Part of a small language model's weights.
Size: width 640, 10 heads of 64, MLP 1728 SwiGLU, 57.7M parameters.
Architecture: RMSNorm before each block, rotary positions, no biases in attention or MLP, local attention windows, value residuals, skips across layers, capped logits.
Training: a variant of Adam for these matrices, 1230M tokens, 9385 steps.
Each number is 200 + 20 x the weight over its row's rms, rounded and kept within 0 to 999. Layers, rows and columns count from 0. The size before them is the row's rms in percent of the matrix's.

# v: layer 2 attention value, 640x640, rms 0.0358, rows 451-470, columns 160-239
# o: layer 2 attention output (transposed), 640x640, rms 0.0338, rows 451-470, columns 160-239
v451,089,211,121,163,194,227,202,188,207,188,209,229,189,208,190,207,184,226,220,176,189,200,200,231,210,223,196,206,204,185,226,151,191,190,228,186,202,197,203,246,204,145,200,208,200,224,173,222,202,215,241,149,229,199,206,213,216,187,237,235,189,223,225,218,168,186,212,185,223,163,184,194,208,188,214,204,200,175,210,182,203
o451,088,191,189,220,191,202,215,218,233,193,206,180,199,147,219,174,170,213,196,169,204,199,183,214,208,219,204,153,175,207,198,197,189,221,190,193,197,187,189,224,185,217,208,186,236,202,205,206,159,174,215,199,216,179,212,215,193,211,214,160,191,191,193,210,191,190,209,180,189,153,210,248,185,228,198,212,189,207,168,205,230
v452,087,215,230,215,173,163,150,181,217,182,164,216,190,261,194,214,225,223,226,213,214,224,189,203,208,234,201,175,169,242,199,204,177,218,225,192,229,169,193,218,204,194,201,188,207,214,192,202,188,203,207,160,242,223,170,197,194,201,249,208,220,194,220,170,219,218,195,201,182,186,201,179,222,220,207,209,189,174,187,197,234
o452,083,196,224,192,194,223,191,198,203,196,195,197,183,194,246,221,185,188,225,203,217,202,240,190,237,162,208,237,205,215,194,166,209,209,177,197,170,207,154,176,240,202,212,222,225,194,195,216,189,201,200,219,203,172,200,187,179,210,217,188,190,170,208,239,184,230,194,197,200,236,168,191,195,229,140,165,223,192,193,188,205
v453,080,170,216,244,206,168,179,200,200,197,233,200,219,213,199,223,158,184,171,175,249,207,167,192,219,196,222,169,193,201,209,178,198,222,224,229,205,178,160,250,221,179,210,195,234,196,211,184,215,176,164,206,188,239,207,174,195,208,214,190,169,191,205,179,214,205,190,225,243,185,136,200,211,209,207,167,173,198,201,197,227
o453,083,198,200,193,194,216,196,175,202,178,211,184,225,219,189,220,250,211,190,206,200,187,203,202,186,151,177,216,214,185,159,209,170,193,204,166,228,225,205,184,186,208,201,219,213,248,179,229,188,202,207,193,203,194,191,203,196,232,209,206,175,202,186,195,224,200,179,208,211,196,218,167,143,166,188,193,213,217,175,220,219
v454,096,195,217,191,177,195,229,205,219,166,193,171,223,175,182,252,177,163,183,173,190,194,198,209,156,185,202,233,197,173,190,205,194,174,192,191,233,210,178,182,189,241,195,211,193,214,169,187,204,171,212,187,181,207,192,175,199,218,233,194,160,200,227,200,177,205,246,180,198,218,212,179,202,217,194,214,233,232,197,201,196
o454,090,223,226,214,227,209,198,201,186,190,187,178,209,215,203,194,194,213,178,205,187,207,225,154,199,189,204,224,214,197,224,154,198,252,183,211,194,201,193,193,202,173,190,203,201,197,200,180,200,184,205,208,203,171,193,223,210,196,180,187,209,244,144,211,195,166,222,192,204,238,214,176,188,218,236,227,167,188,208,190,221
v455,097,186,259,206,229,174,202,202,170,234,222,201,202,230,194,186,245,227,209,198,156,210,200,194,206,210,204,205,203,232,201,187,215,222,186,160,196,186,220,195,178,152,212,201,207,203,223,205,184,223,199,163,209,202,230,208,219,185,192,221,228,188,199,207,200,201,191,192,181,219,184,179,175,182,206,222,191,194,208,216,184
o455,089,184,170,224,200,216,191,177,228,179,182,195,189,209,211,206,216,215,219,195,204,241,229,226,258,209,189,195,213,193,166,205,206,167,213,229,217,204,250,181,225,214,208,222,227,169,208,186,216,186,183,202,211,167,240,183,170,220,177,212,193,210,206,162,209,178,188,206,202,186,192,194,214,230,206,164,197,220,174,194,223
v456,093,194,184,195,200,170,193,216,180,217,212,211,204,217,198,201,195,211,195,182,212,189,188,233,223,210,212,153,195,200,257,184,162,232,209,204,205,198,194,207,233,146,175,209,215,196,228,212,188,203,172,181,188,236,208,219,203,223,200,197,196,201,202,220,204,220,246,188,214,163,197,209,198,192,217,194,169,153,201,210,199
o456,086,222,213,209,208,227,228,181,215,163,197,177,193,192,193,163,226,190,193,202,181,187,210,213,215,182,186,225,192,162,153,209,219,197,182,187,210,198,218,196,194,194,213,179,226,242,186,172,220,209,207,180,189,183,210,210,240,187,261,182,198,197,222,199,220,203,195,192,195,181,166,218,212,201,173,195,254,225,212,211,223
v457,090,205,197,211,227,211,186,206,199,227,203,214,190,171,194,190,181,199,193,194,145,161,157,211,164,214,184,203,189,211,182,165,192,209,223,206,164,179,191,157,206,178,174,227,229,176,227,189,183,201,186,192,208,189,219,188,220,223,196,248,222,200,204,221,217,220,177,212,191,237,205,175,163,183,193,226,213,152,197,205,208
o457,087,222,184,217,197,218,233,163,177,220,178,199,222,225,222,198,214,205,191,199,196,214,201,218,175,212,214,243,194,165,173,171,181,183,141,182,187,184,227,205,173,226,235,193,207,181,186,201,197,206,197,205,192,183,194,224,199,202,213,220,195,198,219,191,202,160,219,172,177,173,198,224,180,209,179,204,223,213,212,176,224
v458,086,259,235,204,185,202,217,198,202,166,182,188,193,188,219,183,216,206,187,228,198,197,198,198,202,199,174,226,192,189,195,228,223,189,189,220,186,210,193,161,195,227,239,212,198,151,221,208,168,194,219,228,173,209,193,186,208,195,185,162,216,217,174,199,216,241,210,199,207,191,226,214,219,209,192,198,208,175,237,202,190
o458,082,194,218,195,180,203,203,199,182,199,213,214,185,233,183,190,218,169,183,188,212,197,202,206,177,182,193,217,218,199,222,220,214,214,205,215,169,210,191,216,197,192,204,202,153,216,173,218,238,205,177,203,225,184,196,211,183,212,205,242,225,191,239,191,203,196,208,188,183,221,223,193,216,198,237,214,182,183,240,216,178
v459,098,192,211,216,188,196,201,203,190,209,201,208,200,212,183,193,174,213,183,205,215,212,199,198,219,212,220,172,175,222,235,173,169,252,187,204,178,189,203,198,225,165,219,202,174,215,183,213,186,178,182,153,197,200,174,252,203,204,162,232,207,188,189,196,190,203,210,184,236,220,198,214,232,189,195,187,168,175,198,189,221
o459,087,200,159,236,161,185,246,226,195,218,195,183,199,177,205,192,180,196,229,225,200,183,187,212,192,202,208,198,211,182,203,243,231,223,213,220,233,177,236,200,239,237,213,207,199,214,188,203,178,199,218,192,199,189,206,185,171,202,199,136,186,178,204,235,201,167,197,163,180,172,178,195,184,196,207,203,221,241,208,205,215
v460,098,206,185,215,203,196,185,203,149,207,254,198,207,183,208,220,197,200,230,198,188,176,194,188,211,215,208,222,200,169,205,229,214,183,202,214,212,197,180,206,198,185,202,148,190,209,207,197,170,202,209,213,202,232,227,187,210,219,224,200,197,212,221,191,208,184,219,216,248,212,205,182,155,193,186,194,222,207,197,189,190
o460,090,197,208,215,207,192,188,219,218,186,170,200,198,196,237,186,211,211,172,187,206,210,241,170,178,199,179,226,198,185,233,220,204,218,197,214,227,193,203,224,200,185,191,147,190,205,204,169,182,201,179,177,206,209,216,230,221,170,220,249,173,193,187,189,211,168,179,188,193,207,193,222,240,215,212,196,246,199,169,207,237
v461,085,215,164,189,202,218,222,205,202,171,242,226,236,171,219,194,233,171,174,184,237,192,188,217,192,197,218,188,215,181,196,225,173,184,211,185,165,200,202,225,165,187,177,230,218,189,201,196,197,219,188,200,165,216,202,181,151,224,168,188,187,200,174,198,217,195,166,187,191,160,210,203,181,203,174,197,195,220,235,205,203
o461,081,209,195,232,224,215,207,186,220,192,174,226,212,215,171,210,194,212,211,196,197,213,193,204,211,195,161,234,193,191,210,193,179,204,189,177,197,214,221,217,194,163,210,180,182,211,168,188,182,185,217,194,176,233,225,195,235,211,233,173,214,181,219,208,223,181,190,218,218,197,174,219,192,211,238,219,212,185,195,187,193
v462,094,202,222,211,177,187,170,182,191,220,197,203,184,198,226,173,173,211,209,202,190,178,190,224,227,208,195,191,222,208,183,202,189,198,192,189,179,176,195,201,214,246,210,218,180,190,201,183,213,221,183,192,198,203,223,199,178,191,184,168,214,187,210,188,224,215,172,171,194,217,215,181,180,187,183,181,222,167,204,191,217
o462,086,217,224,196,177,178,206,200,216,204,215,227,193,231,177,186,211,203,210,178,204,180,192,239,177,161,218,198,202,220,217,201,228,202,191,223,181,220,208,163,167,198,251,190,149,206,178,214,201,187,194,175,195,202,241,172,192,180,210,191,216,242,218,187,211,202,251,200,195,179,182,181,207,224,207,201,200,208,219,210,206
v463,083,209,206,211,197,216,219,201,167,165,190,160,207,202,201,182,171,214,178,182,204,233,203,180,161,190,174,190,176,205,220,241,172,200,201,199,224,195,212,178,223,193,208,225,223,192,183,256,150,195,185,203,221,212,184,192,212,204,201,228,241,162,236,177,203,216,170,186,214,205,183,205,211,212,217,218,217,200,191,239,188
o463,086,186,193,173,210,228,214,216,212,211,190,224,189,191,197,196,191,201,209,195,178,203,204,197,232,224,235,166,188,221,172,178,240,162,203,182,163,200,203,232,184,239,205,175,203,174,197,184,207,185,221,218,201,184,172,191,198,191,217,192,179,230,189,170,173,182,225,227,229,185,181,232,197,215,233,220,199,204,197,195,173
v464,097,185,172,217,189,212,199,184,179,202,184,176,203,210,219,212,182,221,157,224,212,224,209,228,181,217,167,212,222,189,218,184,184,198,189,243,221,197,177,227,235,211,205,216,202,205,191,237,199,215,226,218,162,171,184,201,237,210,219,191,225,207,240,230,183,187,206,196,215,194,199,223,222,221,198,177,165,205,201,223,191
o464,087,206,212,252,204,207,224,240,164,212,167,240,185,179,200,191,194,188,176,179,172,184,216,182,192,193,237,217,187,218,191,206,223,183,217,203,200,191,212,210,215,193,207,193,209,210,213,185,233,205,181,218,233,212,164,221,217,223,212,191,175,171,198,214,215,212,229,200,226,204,217,184,218,177,212,222,179,212,179,213,181
v465,094,177,199,187,198,156,176,216,153,179,211,184,199,206,199,186,209,216,169,207,253,235,221,228,261,179,183,167,180,211,188,262,172,219,194,173,197,170,191,218,207,184,207,207,193,187,175,210,193,190,190,232,169,203,210,201,179,231,222,163,209,169,203,182,213,200,198,193,203,197,192,217,227,186,202,171,231,169,219,238,216
o465,090,181,203,207,231,207,216,175,202,187,205,205,204,202,196,198,213,193,203,197,183,167,188,186,218,172,216,234,200,225,182,197,177,180,190,193,181,211,188,171,195,210,211,216,228,228,183,206,198,204,229,155,196,202,186,198,200,201,223,185,172,212,204,182,204,174,205,199,200,208,188,168,194,168,216,217,208,180,204,184,144
v466,094,213,170,217,203,234,206,194,177,212,222,207,195,224,216,209,201,209,194,201,226,154,168,155,165,183,231,170,193,177,216,159,180,212,189,208,184,195,202,201,191,191,208,218,196,206,179,156,216,225,195,214,183,202,201,213,210,204,212,193,205,197,216,180,201,222,185,229,181,210,207,228,210,198,192,188,176,173,234,170,160
o466,088,164,184,217,208,232,239,177,206,199,230,193,208,167,202,165,183,192,232,202,172,196,226,212,207,219,209,172,212,194,213,184,213,228,216,227,183,183,216,202,213,215,176,183,182,203,199,198,186,205,216,186,208,178,206,211,213,201,244,222,212,208,220,202,187,218,211,173,217,163,196,227,214,194,143,225,227,203,182,211,166
v467,088,204,255,179,180,195,223,210,211,218,186,213,186,138,180,232,195,191,232,193,184,163,212,199,182,181,156,217,184,201,218,216,215,198,196,233,198,188,185,157,189,204,213,188,209,181,209,172,169,183,150,192,183,213,215,198,208,206,162,203,231,202,202,199,199,192,252,181,192,192,206,189,238,213,183,203,226,186,210,218,224
o467,089,226,199,227,181,231,206,195,215,238,181,209,210,239,173,174,193,213,170,190,201,213,194,212,208,213,207,230,193,185,199,190,194,209,182,229,188,195,290,199,189,197,222,196,177,202,194,241,217,199,234,211,189,204,195,232,200,153,208,167,190,216,201,165,209,162,222,216,216,234,200,213,207,226,210,167,196,201,233,162,231
v468,090,196,144,204,175,237,213,216,185,195,227,183,211,190,226,185,210,157,239,204,208,204,242,190,232,170,202,173,231,182,219,209,163,161,176,199,150,210,162,182,224,228,189,201,172,206,192,214,178,212,193,177,183,245,193,184,211,227,209,190,198,213,212,237,198,186,204,178,179,203,257,213,204,197,185,211,222,221,188,159,163
o468,089,218,222,183,233,179,227,213,221,194,189,195,185,185,207,191,193,196,204,189,165,184,193,219,178,214,196,206,191,221,239,216,199,236,213,217,212,181,189,210,211,196,221,203,175,194,192,204,185,209,203,166,211,222,210,193,203,194,244,181,198,218,177,168,196,198,223,202,197,211,233,212,204,192,254,198,191,178,176,176,219
v469,092,192,200,187,202,230,181,182,197,185,205,186,198,208,224,198,176,201,198,209,225,212,221,188,174,177,179,186,232,188,209,196,209,199,220,217,214,207,191,240,226,216,199,210,198,208,199,210,202,183,227,216,205,229,183,191,234,189,232,236,194,208,217,227,154,182,175,186,201,203,215,228,187,207,210,221,212,183,176,192,207
o469,084,193,220,183,190,181,214,204,182,218,175,202,196,198,196,225,229,192,192,175,166,215,216,175,193,206,216,175,203,205,178,211,226,196,192,173,203,215,175,209,204,193,204,172,215,216,203,218,192,187,187,182,210,205,157,201,211,201,212,222,191,207,210,196,203,204,194,198,211,208,218,181,175,186,252,196,195,216,202,223,212
v470,088,236,210,196,196,185,217,195,207,247,249,234,201,208,212,209,223,166,182,202,240,214,203,232,247,220,242,168,190,191,174,159,157,227,197,212,182,210,225,200,229,207,194,167,220,183,226,202,222,194,180,197,149,222,190,195,182,194,169,171,167,195,174,224,186,216,220,204,191,184,202,193,206,217,192,176,204,190,223,176,185
o470,090,202,216,200,187,195,235,163,189,188,197,232,171,186,190,193,226,208,201,177,224,195,195,216,171,166,180,220,202,173,196,235,188,215,237,179,181,205,190,219,216,152,235,202,202,220,169,178,174,221,193,186,176,202,195,196,212,183,202,203,222,179,242,220,223,234,182,213,201,186,210,229,177,205,175,162,207,193,211,199,235